python train.py --d_model=256 --norm="rmsnorm" --qk_norm=false --lr=0.00202 --lr_mult_up=1.12 --warmup_steps=200 --decay_fraction=0.755
Each number is 500 + 50 x the weight over its row's rms, rounded and kept within 0 to 999. Layers, rows and columns count from 0. Numbers have three digits each. The size before them is the row's rms in percent of the matrix's.

# gate: layer 6 MLP gate, 768x256, rms 0.088, rows 565-595, columns 192-255
# up: layer 6 MLP up, 768x256, rms 0.0895, rows 565-595, columns 192-255
# down: layer 6 MLP down (transposed), 768x256, rms 0.11, rows 565-595, columns 192-255
gate565 100:498511580480500509542534571556597489516608477376590467483474453455470537524385558434496493516624428477499393583468497477431483473389542480512429453542484472489488547447403544524500418497513462
up565 094:478557636475472526506497425418487435493427526453385515582483539361378474500573459559548488544501454527621499503471478501517441470515562491519485496571532441496557533537491532386411451511549477
down565 094:576420448434624442507498620537493544529523500492585531454424564493558457453454541594500578525505607502475452540485568415429545491492494487480459416602521424517547489476503495585517448516492574
gate566 098:517577499565547512481490501410472452426502497538525433507477488480542502533578538570597523537642489473482400511507492521448447526502611475481522478542437518411469413519505519565530533620523512
up566 095:450656539442472556485528464509550488506588449437563475482504413533412568428558584534492457447480464471493519535511514599463446535476600525534436471537531574518513528658512608394510547506502574
down566 099:452514431402493466524475596400560526557445462528505537489613591503588430452513489395510516552565431438498524524396464474502464444477571451480404381552520426565514477407476428485459499458446583
gate567 096:428513458548458514503598542445508443521409508598569608461493481514496542469518564483476426457504503506597521506394496564556401494476485468519493462521522514465494459545512582511500481558455599
up567 093:498414555539527477493434483538544465571511498449517513494509564505459483489515522594534530536543499475515514540508500459548521437492547546514494464518461483505531506496572483547528519463528629
down567 097:459502463625473403437542554568495441504425436490474583488478545479556530453507480433440522561573500515531436554584466547497370550386453475479449570464474473496476445465539450477527463532519448
gate568 091:515447548456510538476467533464507494453518553576531515441503645548528490537477418431470510476505427506589469495481545577531525506423465580474563469447408518512575532444476486498564484543489434
up568 105:538551440438490590482483455524476541451525574491433457496579502520466526432482552424484465452486624528487447568533503451475484449490466488467501455471569559465540397522492424453528546452462472
down568 107:519566577536530476478503462536441459417568521429467524558526392544409521512508429576529482445485694554491550599461491462388444490559568464568499512554518512534424466409437528461409495425464564
gate569 102:397567470487457503460461472540496476481552469502446431574466431577493450403530487454578486514580470486509492535512378407519468445537451541518513571535517560636490472514511444526553566472515447
up569 106:473509582533586506520523432478457412429461539550453543456502526526455501521554481536487431590518486535524528414484476442557463547554497599532494426490554507524451506555571478378558528553490465
down569 105:514431513509602500501583513431566530438584447457492597464555538419501421497551387441506500551431503536489589473471481589566572517493522533615489472541488490533562512418485478548485515446454584
gate570 092:523511459563556512511485485524493550497587575480476590516485594510462462468515465476545513460460556503572480537505524562557487500500573450449379439524484631513457556461590463594504595580500540
up570 095:554484409511522514482473584472492486498577518427549493516520452567542490507490534486422488440466425514500536505539561470552464485468583438535515466493428386406528609513510445481469556452620540
down570 096:447463509552524512520544485537488486450443588514490526559533534482499485547474508496533508445504517437562439532465530462558457537460522518433440441442491542558528520421490444579606489580377526
gate571 103:528528482470452444461453410522474625509639590517507527436477548510541486510459520464509499522480508496495518514433464542495466503535540474451542399586452460534404476519552458515548439478583528
up571 100:528543596488464503483521485525551563436496567564522489527423605498525495573512552483486412523542399500507432483447496532395539483490542513412592437571404487473548483481430511618520488544507550
down571 103:460476501445554476487499508504558506576535536464477541483501476466405537489474543505520493457543455513396561403555591573515510522555468507505508483480462425506485454547503495382552592541482574
gate572 099:435592575470505488493501550527487529551567575541505572530546440459481540473426523528547488471480506550511554503546480556513446539469551550375553442528499538527501523444475523430462546481514487
up572 098:559448452442516402496499541552531434540473434391463477547415589445428383525508560487506426449438432487465513460538499561519589555519469586452443529524570460556476464538476447573475526512563561
down572 097:474548454525568511477496564418602488510478530606520495510507494549571515495527409459504518491586532472494540560427422313496531454452479518554512505485520418461491492507492536514454616466482521
gate573 101:471474538480469503534607526479506529449506441502468571424536546554579497475493509462533413416525573466540392446419530492481521444556436458469555389459455412461507463399487471506572519531454417
up573 095:494548495446466514479506565606411427545542531626589494463444501489549518514475480499492506554496498459522485648573542460517527517516450545540479378521526535499429543522459430550485485458464544
down573 097:596561455614479469504516444478452479469446503462480566607430528604533608528455470494472487533517541554491576388520509567487548541488515461517459552576453466518459578524490429493390429515461508
gate574 099:460523550468460480519485495522550465447494502531514421503495472522528505483548465472460573427500530464485605537490416544449504524502442468383461446508472508511559537569513489454498447474454477
up574 102:471472476539504565479483497459511444499504457443516579585391528499425531430524557603494510535494395519525512441518505525486596532449472563560496610577567461535538495437540434532427457512486561
down574 102:509453517435506516578530433498513553437527587514491477497429400542502476504566544601448528421471471551513483450467572523504490549494477455425514513473486533473520484495536463472512512549470469
gate575 096:559445597475523510565521573472509565505507396517477433494504523510446502475455512421604430480530432471517500475453416526472529570504546511440479375529473540464552496478505534584622554432511453
up575 105:407505459517507604486424464452556535522473508467489468488662565510500488466562454537512569520457522499502488541549536484418548400452525497556551505480552516470494538526517442414410582502388500
down575 104:509566520472490513496461501410566473444542542543454443438559592538539508494608573486495420462511526503454489443453505430481521459431399535564492507447458535561451553544439538480506618595521470
gate576 100:465499541480555471422449538470625503532575474455430525493499509533500487529544539450434570611583506538550434513500490589418541482574485530481435494513477493539426493447550519519547468416457447
up576 096:529526438494533523545541537551467481427485480546449498445499554473484374499472459553400485566537410500437534481512606447621468427547500443540424445517530534539465529517529529484511514496530535
down576 098:418456490444528558419463503450589444571496482484458556517499479375508487560505523457429517464576493560576483618483466531453533525506471497425499457431470491565391549500564513530511441415478413
gate577 108:432521513548480565526416524590491421452564474447488535469528603411500484429428476606497557553455495483553523515425565447468558395555416457491576533553498458485488544360580538590448532488579475
up577 103:514429443553389565375509548498604502390476495372484551455484537564395491569480515521502459483541566518512477501567564457569580512493492484498553490527515427485502425464466601527385541528415596
down577 105:537479528400418552480515415494582596527478504488519464472463450558484432516546569444567466529560552546547381546428484570474411607437562526501455512466596547438495494566424532462483413520453654
gate578 101:544445516573514418488406465537498547581495432522491493511529592579549470499537520542508439484478475514552515482568378487538430459524498528557526519616511484469462540444513473456668472486503517
up578 098:550526548457406521493498481500585522551493456606475446473464497457464443507553532426550470564561451570472453484444431605477455516544368514466477536490595564439477497388511452466530467467575490
down578 102:505395499460609499448505444475488525501524513607587615437559430428381526490491512512460467490460467424454488551459562524659458554429550456437475476336541478397511440483500490522470388516489550
gate579 100:583462453476525596527486523527480435519566646508463423512601480455508585576526589550493408584401484458467531523478520583449417488463589504556473452540541569503449477478492529505452466385501526
up579 103:417490440478534518512449558558428459472503596502525507476502423524531498559547443423524554588485490586478471496613432465557545566493423459524503538494538439500428447522495578610515551563436522
down579 108:544506529554518590541436563520494530569483583558485446564428524582464478457456513448474532471460451520463550498489528491499455460553536563578472557564458480518525501501531593484456465442559556
gate580 090:379471538452469507483422547489471530519463484565553533597515500485518579469520563536440543394543478527454496493510542432548491446467502514566497455497528493517487559470507477576497548459525465
up580 105:480580419453489515548526583507488516511488473499444535523506490470461501460521514572517483529592559441551538592592554503476436545536522493490450548472526524457505530503528437454528486413629558
down580 105:436512479462495536484504541502458541463501538433449510601460483443418511532492503631499513444508550459510465541582562498501416516511580587498406500488491523446494523501483424490559477473579464
gate581 107:512487592453560505476588483526507577493463472437505492565564603426447584414425494547459483432529438520617462511534456492528523659568395439482512476450496500605436442407492551555486500525571531
up581 106:487531544432477436473502431517491490497561476431476570508464523581516533555539451607486538490512419526476555531429529459545577439446516583550468489515520552516581539511473391482487473539498510
down581 106:561534414514537446534579522560507464493490458514511554453483524538502512403450439540509423506407421496457518499529397454514533481449509513540464471507464520460487544533577427554478524559494568
gate582 099:475502411517497439513462488543548581453466443481584543522491494467601550454542452477508502367481459394512457548570496546508492451570543511452478469525464553538551431528492490490524457526435502
up582 100:497513531513425521559506513481516519582481517362530536473564505574565461500526480421534483491467484470520533477451427484529506479510548456518581581471522508540549513541498520491610543402470514
down582 099:533491431559476540510594597509588525481465502536393494497494468393511464491497630500578480575530453517441409490538512534448548552458546507465468561492500440468486466555473476590469457514540501
gate583 097:488498529468588572498462400603406530423497513583592520375514505555422468531464551521478525460497516555478480490500607468480539519531546479475497514505529501477441502483513486507486605508503440
up583 092:588463530485529494516486474460399521561497462516486505504593486536482564491525541546381526512609439453472561511405474540491508500477457508550495562473546477426529417488430500539503543541487589
down583 098:466509454543475506466531535442558459579529422573439512511509434421468555587475450459553494492519468419507494469524447400592440458556441453488494445446413477539487514503473530482557452533472536
gate584 096:473434566604583491478518494538470531534579498494486488560519449493515558559531562483519490452465566456422507492492566415533510489534470516497541507400432435507525467575446440448482560479574550
up584 099:566477474392492543526579469557457495542566524578523485477484489455383571421467505492493486505498448558440447431478524553467469550524398516481541436451547640500475521461534574465428509565523458
down584 098:473429560528525452463538460459515508536502450417462481553519480531569543588545636495504545471433508434392518580530533518529447515539464501562499491483466492490513530536414511471397529506515407
gate585 102:454548503524588526584537478513460486441490463440521513518532503556509546530567492546517626478467511567432434549550520452507481429530484469516391554492477479559552485523498439560558537558403527
up585 110:492525524384560461464534610477491508471454464532450465512513429497423478547499419461446498494536457553563455402525567556533545549529549491628501332473549495433518491482451485530489527513528541
down585 102:513557485643543454523481486500465444533487454483421566458528505549491499539511494536423516411552544538569509476546559457532514481492462517506469503424463533531637520580440482482484504468441490
gate586 098:522463514557531483573528508481458563439577543410459584522463499516472560541436541519497521384589550467414489524406529492544511592540576475500509482485540475610536419488528495372574463539477510
up586 096:491470499405549531529470467421454533479464476498448511499487524567443545519491448520466413563502458501553464460461572491513507548521578527523569590470529478532577501527514499533477538533426460
down586 097:528552432529514504451499536549518511527450520494565528511509552404537464486436553421508577490439635572438501500505473491495470441433488526460561481543541445481423514543437510435477595466528551
gate587 103:492483424473500523513560392513391486533506540501553451469438497539588566514563511541474486485510489467552469490499440527509500504464508512498489450478492474509514572371512550506395486551526500
up587 101:624423454486470389487453553479517448487571486534491516454495494566556487481531452471534449522597479481437555504452531488518481542525467434572408536561419472497615548521551510450510505401514473
down587 103:537437452496522465441493545536557561452517516492542444443525520530499495503500418521524448502482504449535482463456580435491483573516439462480483404456459589484475461479499476516609428501525506
gate588 097:457391486454423454491454525576547586491473583481508483473549510562541560559451595548568527441517512448499512430528389533460600492548390470438527439436476513499565424508550523566466457475501484
up588 092:490496532596490526425452432501552383528500478483409493423452423415529399527449493509428473511489576372496481524474508472399515567463595504495486416418555531535472495487520497423441425472548529
down588 096:455475483443488482585557542486455456505481517466525557510550589480546592582535466499659510546488551588468523507422457462509396528498440510434460530465473481424526513505536423578544529465434583
gate589 104:529596446431454482447516444539466584533498538421535460512432532485551523425442458458604468503423483516504437539455514494449480505537577493541475510516422502553595456481527532487516467394509456
up589 100:498485545587538549559429419489491612466558456469444509514550490503471460564553537491600504520507548492467492596538539458475506429512470551546535556459505509484588548517587469418490490525519521
down589 104:495463538438487509456436446490491388500597527537481544612439546523586488418543431491474515482556503428431519490489659527459449496468515475501526507517479495414525511441442524461421419482413464
gate590 102:507523523489466507538527487431516478534477491487440520545486499499484499413518508569553442488547573616542414586455589448507435451510492545414457546532457482470433456430542526526560405550586491
up590 099:421585455604553502554486503514551517472511502452521589505442543575510525496576487455422537423515418529479423487521433489424582547480460431401488434505514509494553445397502505506470604448538448
down590 097:428533385535543606575466455420518492544563482440440531459565548534582529406550549451478551522618541512502517448495430464479541496491437411543423476455489414429460465553424509447535479476531490
gate591 099:433569460604493508488470551429517566432524481477502435495576524542597440518503508541454550410530569514465504532413516461487505520573557487538407516548644384573523448513487441587557477497517419
up591 107:488484560480531477538497560430516600515508456471499408473490582447570484545570536501518536618412591614501483483368513601444524573405491460497463464531546541476461503580489588470563464445475534
down591 105:478522561482453536462566479495585503488495507426447507552519480505492494460524555425525511620464535546567531413468611553496579469406478519524578525483418631571574510516467445610529465407512425
gate592 101:537517459537475442525532576477507456485486588521531560467467495377520488571549539526487374535451521587503596536418463515583500490535505497558459559481534484464559518422508515568520543459440514
up592 109:519495483518484494551438559471524589425536474490444461488405580450470412512557427523548454562493492512490462443527477475516549488524471578410518535516528531423484536526497463601460413445493466
down592 109:493518526463467509523444567521520518538447505449478518462494506452569544566445483385548449605585422475466549481469460508515483433475516457488480523519536593423468501574399468592499462434427564
gate593 102:530451431480486396502507470536580526540501475490508459491505515463505412442452456580403518504471561466558414434436447483447385536510548536467413570419493546445538503481473526511566496518561444
up593 112:484494557558460512502565514492491555407445501532460499605464559542545475551485523539551499483458470510522482364467491408507520549507452597482476530476461473413591428497456497529525488599448595
down593 102:509529632504536516523449454465460515477569526553582459495484544449448423514525528560597417582561483495476578495497471480500547506535528523553543585480415419377453480465514492423533461451518556
gate594 105:498580583538536527429372471508446470460545457566538490542443491396561530496510455495564458458503486476511427603450565507512532380488355557524430480580466504425505529472393542472469500425542529
up594 096:453456495548389563566547572491502460394482497565584419525464451542480523521534454544445589584432496515512514454505442436544556523467558511512530575511491467438512571483605502534596457569507498
down594 104:515464461528411469529608492537521547553536557466489421500517496596387472415514536501578421519510439508447579531535481559512477477524515510561417542462522521606571441568471458474397477492585611
gate595 101:530512529525546409541514484449384601479469524567514496473456573471550414537414503493395542469516553459587451487530513561439561472517524349412470560556551487477506443444497451515513522512482440
up595 106:524509582493566425541395536511513487527543442382466518459482496473566547512471464409495566530480556430448432492500587503434536526519517456415451489436454510564561465542561572469470500507495456
down595 106:553519506380591465510514594535473489468542485512465525518436567515587449565443506474482416485469546435501392519493433531441527488555442382495474444519473484542539538428473543418568422470501509